From a checkpoint of a small transformer trained on Wikipedia: 8 layers.
Each number is 128 + 24 x the weight over its row's rms, rounded and kept within 0 to 255. Layers, rows and columns count from 0. Numbers have three digits each. The size before them is the row's rms in percent of the matrix's.

# layer 4 MLP up, 512x128, rms 0.212, rows 438-463, columns 0-127
094:089156136139134133101097107130091202123152171141109099143141130155120128148148127155150172121136107147119110175137108116133122125130116125149116126119112145109121101184152145177166169149120151123145120135145146122095134094133149130142144093164102098062123127117176107147101151165127127138109115126102171102134137108102119117116090122156099136148119132097151088185131104108109150128125
107:108133109071149174126142160153104117108144135124134138075110141132160150124116143132147151127116122125123126101128121123166106170133113113107121104127121090159100130153174138172136139123167141139136099107123148035146158141130107101104124159129138116137134145178121119098129073119113134142128147193117126133088123105118110141104158121118123168121124112104100134103159105113167149082138
088:093146128102128113132157106137136084156138110166118145111127088112163132161158148119133131131127122080160100169127125153140066124128111138095125127095095150077159127114088130093109133144160161086111143126113118161158141123154147178152114155153149144145164158108147133152118127116121130126148142149124145113161082108130157126139119114164152113067180125098122108137104140116131090119159
093:113138128147113101134137117141141102078120080135120108105111120126178126116132179160138133122130144128108127150147133142171142157115127140122129125113101100106135167112083148156071131092130160187145101108138077130119117127134106137117153163154149126126139156115139116100126114087122133153127109118083101125140135128100154128128095142105194095134121184130132156064101123133142076141116
093:110139105141173168117114140136125134102120125110121093137107168145126137076143113106114124113115097138124119127140117131118131116100099170150136103114124113132169121069103088141092127111109092119117090107141112138087116119210154114149124104103125140108131104135167135149137159183142118101117119144100162105187135147116111115175149147120133137132078124165130126094111101086105104113115
111:177129152109101133108145108129096165077154151119138145127177132091137119162133091108139093117124136124129083136164141112133125137103106109171126111114116127157139116114166098107147131111127153153106135101125136111185112149148121142131135092117163133113162161180135146146131175136171096168077148153113111143116104144105141122078141101095124143160107120116124097127135171099145105142106
099:107098115127121138111116102166128129121102142126091134124116137138132116155169186136084117101118087134117113158146167127151152155140145129090137102145123130142140115136135122112151126133142137135162160115131095097123133136084140058098115135075125124145156116126159152114164140131125137166112150111127114130122137144163105142135083155117130075128135179081153134113127102150140068119057
096:127123137107154073098128129135123124122099122171172120149124142082132102178095134119128152127145093121110114122106102102149107130144107091133164113106102169134083144139136162090163157146108085135126144098151131131143141110141116071115117110159146131153104095151136143102152111120115093103078158155117122126163121149100118194138118117170154125130160174132158134136143125140129113158151
104:113135087126097114144110197140108093085115111149150115097145165124106080151144160154094128119146095124137083096132114139151158134098143152157080137080126151139097125119102165120086137126144113149130162095156096154104154144124110142123129094142101135126138138113104121173187126163158137157112127143128145093123111145116109128121111112144166153163110135115145160148106096122137147133107
103:117119088128159123152124114130097148075128147094108103145143148131120112092162087186157144114134128140114088142126102122129138124134093148147141136129140125130100102140094121100107112155160106124135168052178122148129113108132092108154116132130100118139149091158149119104153080091156148136113129088117138133088091113155174149084097140125150136124101145136124163135129126146103085112126
099:093140141112141146141158137154100138140114141128126165099116149128111135104122153145118095140147132123094096132128119101132129131156127129185104173143162112105090132156164134132090146145121149142141125123106144098158140132104139158083133105092148118118183147076186072171120136133126144136059102144096134149121137160084125156130125079132144105102112134138132119099125163122133143170127
108:153173138126116121140130127128159175122085139144137078130119151161119095139113133128067104133122112143169112124183125143178131125135117127151149176099091127147137133121102150164105130159180097095075149154132142153115147130076132145112134094122113167119128114134120087137143135086131148146145118144137132151129118128161113141127124119088117109115097097120100155174076129151153115114137
096:098092121118101123104111115155130091115136172157137125094082101130108124134190136177053146141104094130122107116137123140116134130158117129128099084132142167161144117106122121127151133156128101112161163135145171142144141146125145113142166115130121148125115140126101094096093123138127117105090157134136160143119127107171063150135163096110111125157170103095115111123124118097148102148112
101:100133111081147074151124136144144093107108142108113177084120132111097092124112118141163159157098132118135111188118123123139113151116124093105163082115106127074106154148158125125154183140118123120123149144144118107123139122154122136103120122123114127125116089136138148085144107107096162127109142119117146117184115082139136136154103147127143179129107133115155090130110175143134122177097
091:108146136145172140109131148147183133127122116125101128109104137147136121152162092154099130114139106097144138118063131095115132101151124108125125106118095124092169126101136135146090132103141123140122132166119115171115159136134093095151131142099106144097121147100174153133144142121100125098089164142121114153118124130100062173132155158185131136135153151099115147125155120110116189109098
096:101130172140134102160159113161129140132119123121147150149163070114111190157162140150138107119140156103150106127150148120115168126131132151088130126153089126153161131149076144139118174132100125085106135101067132118145131164173177123108123110099109153107131114151106104166128143129104106085107135161124147118142132102109133136121148100153105113162135104112123139123086110151160146151115
107:159105149107139148124128109171143152101099110142142101113110134152111123127176134130163143123121120123142113110108114109119112171102143132105143106143157129087096124147155111116163179105133103122125104125102078126147097120114160103128093150127166065068148124131112134177145164124127157136102114113151112131110108137120172142120113100131116103148156122104079089107115099105151096076100
104:123126167118137122143139101132137144127153127098160094130159118095182115153115140148105112138107102112141098135117137168154122078086128157110112171123106149123167143102089171122096162125110108113065161157134153145109128078090138159118120130087141124138094152125084137158101115110096107110132146123130109105104097131117155147155087110128133133131100173144134095103162138156122098112136
100:129136140085092164086157109156171136137107166165147108137156145139180127149100122156162109141152100159118141151136128094172116148128095117142119149120094084141143170135136138134095144174140138140114121141136117140128136155117145150121173127105130096128085124146147155118096092111169157166101149124095152142083111139154099136079128128113182129151102129156134157135099129128106150112130
099:123143138151084158127115107155164111096093138143141083098154159101104166152150145146123144137132115105075088117135126113122126157086133106153097154139115154140133122089136050153156149142181137152135069137101147141125117155133164126132135164148116139151157151137133124119107111097155137136132161113111115137102122163116158133104134152145118141126097122191105165150126107116152136156137
107:157098110097109132143123118148165096127139163110102112108095104082114146126167098114152111140140143184092114136129115144161084119179119142108093104160097128111142152095135103126098141204151108149109080147144126141114138129113140139113123140136104183147146109170145120124104113078142149144130109101159146127141134107106132106148089124141139144149165102163161116110139141154157125140122
100:118137126105114131101162113140145111125164115132167113153129134088105141142099124124169136101090154149148108096155154146137117122153106132152122169151133149145116150127074182144139138124150158172147132147163156138142146128154079134083142125118181128146162155137118142137073142109106128096110134164102119161115114136148175104149087135165081119141156125144141177091134117133152150123130
105:104126142120159146105122111146118128106114112112136108128165113143128123124144180089159189077133113103107129109139139149069105129133108133115113045106098098140139134100126124110152134089115153122146115165091129125127151106111146118135124130140132115132097108100068096160171146148128126118147128109158135127171131166108120177150174112133115097173120137141119123120146149135107146100087
100:117120119132126139145105158153128148122099131116159110098117159092076165139153130122123132149125094099094123142126144138117130142119108172188107125136150093107190083105089093141075148136142139129162132149166165116135150134153156122120128109126111117121138134168141096140120113120113189128110144169106113181108155099125147109106105117106142092138134120125122168128112122106094170170151
099:082138131120129111053156126153144125157135133161147100115104182145094113120103129145114107130140100140094106127132109083128103095123130113141135159150144116169145151129115132137105135139118148140120149125183179107095138140133163100124149134128135090122107150105118145145109082127144154130113164115117119202155131168182160105137111109107126124102106133088153142137168125133116094142101
107:119153143134162177118100162158132096129130115119167153162134163115154116131152126145136119096093133169176127102093146134109135164158119170141108154142145148126110109128082121104111139151148118102109138104126107100140125152075130138184128130123176134142107086151158135132087128127158127126121124120125142155154109160101131169128094124147152172181142146105116152103124164129099166111159
# layer 4 MLP down (transposed), 512x128, rms 0.158, rows 438-462, columns 0-127
099:131123118134139115143124116092091117096136144139154117130165152125141125120128148142076130133143144124152062105132136132134139146135131118144149100133139120129132179118157118131122183194145107131134143083134103160074156157104131102086097155143114138081121103158061119111143127171120100133131121162124108139117091144109160144127153086105135127124124116171116102126140161099168157111164
102:138140158141157118143146122159118146121118143132148125097139135119152117166131139122134142150124142141135160151116078136126116140079154156133149122139129077130164110136119125109192128135136136118128130137103115129111068095103131088114179113126103171096162165101152119169151096121142132131129119129170149126103117116165126153097102093127153118118084129074165106125070129174112166097126
091:118137123161107096145058109087144140129078111097100161152125125129112139096100120139131148124115109109098124115174142116165136145151108128123108091140129120160111136105126094125142155114112165113128149154137070081138154150090058128140103110180183128153125109138119134134109151130126145102147125110123161143133181115122101124123086111148114149131117119141101133150168156096107122151126
097:154119177115145140143081163129131124106105129123101119146105116127129117184146096124161204114146129144102133098092135133134131112112072098124120097174109117158121078111165183099168136159121153122137146159132121142116134101107097128109094123130112163126123132118116137141129136116164126119133128137159139129162161093135130132140092115099121134162148099125130097130192138127135160141077
101:123146113121135109120143110116118102156125126095122161161133132145121124113139057107113113127126126144145138105139123082097150131129107138146119113200158120093074102161126067139130157147157135144175155119127154140111123149159117109127139115158137148133130078123157149080140141118127118154119131096085189095099112117129119079160152116101120124166111167120133104158099137118098119134140
122:136143112139133137131145114041132123018126145115126100149123141127104120105113123132130083115125125148117077108137168117117124123102080130121114124096134131114103098134166132134145134135123134126111109134133145145136151152134154115127109118134131133123120110136126137130120112150116142147113106122138000111146120127108137141114124132120145109134134148114127141127122111130133141126148
099:146197113125172128107099138101106111075098135151104146130086126106113123073073115138174162142121142134116104102141153137124121162127133117111120156151119123116151148164172148154155149157112139110138145117178145115161129133188159117173099156107133114135135116173123132150111136136144168098111102155116088131135133115092105116122095146145120127138127112131155127085101108137149129096129
096:124159119104153133128118178099137129169158126110145107115139110152118146170146144141154152151124130097097139145139120140136094139082127124143149141142109091121121166106140104086108081175161181106155131135112164092107085128146092112121116151087158138167158149121122134108138112097119153135143107134095119124129185099137092082162098100126104148116113110140152128149140121131103166166138
104:094109153152138093109153111126090133139124108093116172180117126153140139112151140103134138143146156091085074114144133106104133109146059156143128110109143133109107106120122136104182144138118095107148159143143155159135126160135121135137093118132113129120152169103124128098134120129092107157091163134112077146151104108105144167151092091112155105099159081102102146130163149130129129131125
101:139142198132095153122126137069123133150126159137124135110143123114096111131114149112098127125121150102132109091044092141090149107087121105125134128104136128149111157132179095137158106129168106140146117120130137127107147155125135168113158119106151106113117148173139144115109111109143107135102128114158168133142125132088082111160106133167189139143136121152149121086138112137120168114135
097:126132086163137144180127141123138141143148140088132113143142133143123148123120124128135124151112141158107108162114185134088120128134128143170128174116125146132146194108110131106136133065111061160115175137109133114128119074112103117131140107082100122131093130127088123167127108136117109122124134122125132143139112133121124097148117113096141111085115127084164159155109125098064159120106
108:125127099131115129132115146178132133162144132123133133148182128079143120128129098127122080143108140129131141136128114143118165092123128168109097143100161115109102143128131073147120128120150138126111109146151106134153127096149123153156127138098183115092177157141126119086116121163051128105108127157131177099112120149117177119132098123107164177137129168129086107115131160102153140149137
102:139124065112081154092125137115080137046131157135145106152157141119119156137105136105105132119152141118117066126136163157150125134119081115120131130145127113139115105140148126095150197088145154163119111124147153137115168086136143112153119105134145112109132103137141124131090093133118153138103119112132161121109110132133102102123099095114127110149098148091168168115122130143150096128101
098:121128106149156112127085135127121099160157140141161104114114110146111145134164155144134152153109140132119136109145153126122103148105179156177130171153162093159156116124107120118119168150131110122087119112126082119098179127091117136140125123142168136111123122113155100156121108128147110140134131167096134146100166164105123111184166173148105153142097123130121115152191115165158107125095
097:134122088106054144118165121156135149107105130151123127106122146089115137129151146130153125123156146155121071140160107128147155151147124141131095123109122109106102118156137142122120143138130146168167135090161135103146125106151150129096158074169094105137111150151126119096100119154101115121113156129126065108131099122134130055119130121113119153156075167143164115104110139140150156144112
099:129190137119134179140163143116146136161128141148134094126107120161067149127107118132162143135114139117132149149121111128098160161152136121126171122107089142141125118137156094108143165093118087119142105114108144083156097110140126155151111130147144173120166093141165154141089119100108110122130150099121190126131126124121144147114133132116103104101109159067127143149124145140082094087128
120:134123129127137117167129172109159122093123160158145126142128149111129164121144105158138109134119107130172146134100134139101126146143151128129142128127137156141146104130118142134148144134117163111095128173111084131155128135138160129126112140107124085123137124134130119137128154153091144141122118096125000125114129139104135120133150155131088129107123118131135092154135105104146132121150
100:132070083102128110138140161143151136114148110102108144118121117155117157104121117125114141139136125154188116156157161110116117103128140149148112081087143111104149129148130122114125091116136164150143146099199099111117100141166118110095120133122158158141134111111163115077155141105118089130174158144136152161112117100139144121152144143142134132122150123143123190179147103139121141163089
101:116127118098139098106114152127110106180136094122129166117154160138106150122106113086086099118134096105116152177109103129140153117124159130110157132132211127114108132136176165104147172121127124134097120120092158134128129109155148179120130128125131106082134111118117154139110140117115127115083149124138192107145125157141162102151091099128158165145129142133097109123100124111151135171131
096:122135140126140172131104107137171142113143122115105146126158115107126170176144094122141102131134121163143156096098153157140126111064113135109133154118115120168131148112068144098091129087099164137093118125133138115087127099148116142083142131108172132132114137152133103173146119141138127102140127120173067164161134138147153124181103107129105129121093115165145135103148157110148121129105
101:130090146117101129108069115166113105138132147109130114098110099136134082087131108110094114112119143072106155125147127120173126091136111129122147181142110104107092107130165131142143133081121099113111135123149058098147121142099163104126104145119142105152140104125117069118137143147103157112071131131105158140146146108117159085132127108113127111135139118158149164106126156093129143096123
102:121119135128195114149174114152129131180120099110106105094142107113116103111167129154134122134146133140144175149129113089130160128134150149162156105112153152113106103155112102109149095103098136097146111166107126158120138131135110099124149157137094106068150083114170123061150107103135115124122170108103148131157124112125111117108126144131095168143148166089117121147164117133119104136121
101:111110130151109108161101106104124082146150119128124126176144129140101094158130098132138056119136068156106129141102087131160144108160113113164178107127173133145108133108138106133123116108131102157121126119128107128171079101144127147151119141147164139170124106141123125132104124108097106097148162130146113147126096174144140107189159097161155125130111135129112148091132140125135175130125
103:101089145130149104170129140156128101155119121112100151135101133131117081147124128137108126126121117141116153140138112161116138129106161137124098134193148149172169152128125127120136081108107136131130148122100123156091138154094116138146104150167116115144122119086104126096139124139123101106114129095179011131111141124152139113167148163106132119121139110121106122105156114122169137149109
098:134127130119083102147119148133128109129103123147121121118130131105159146121132145118131170140169139206107131164110131142130142105123112107116145120111113140152173117077141175169062122116141108091110089199140096115126128122121100129102146149172107143161120108101116132091147104144111165118126095110095160121153105158118096145137130140131118148104088157106118129150168117148116109162111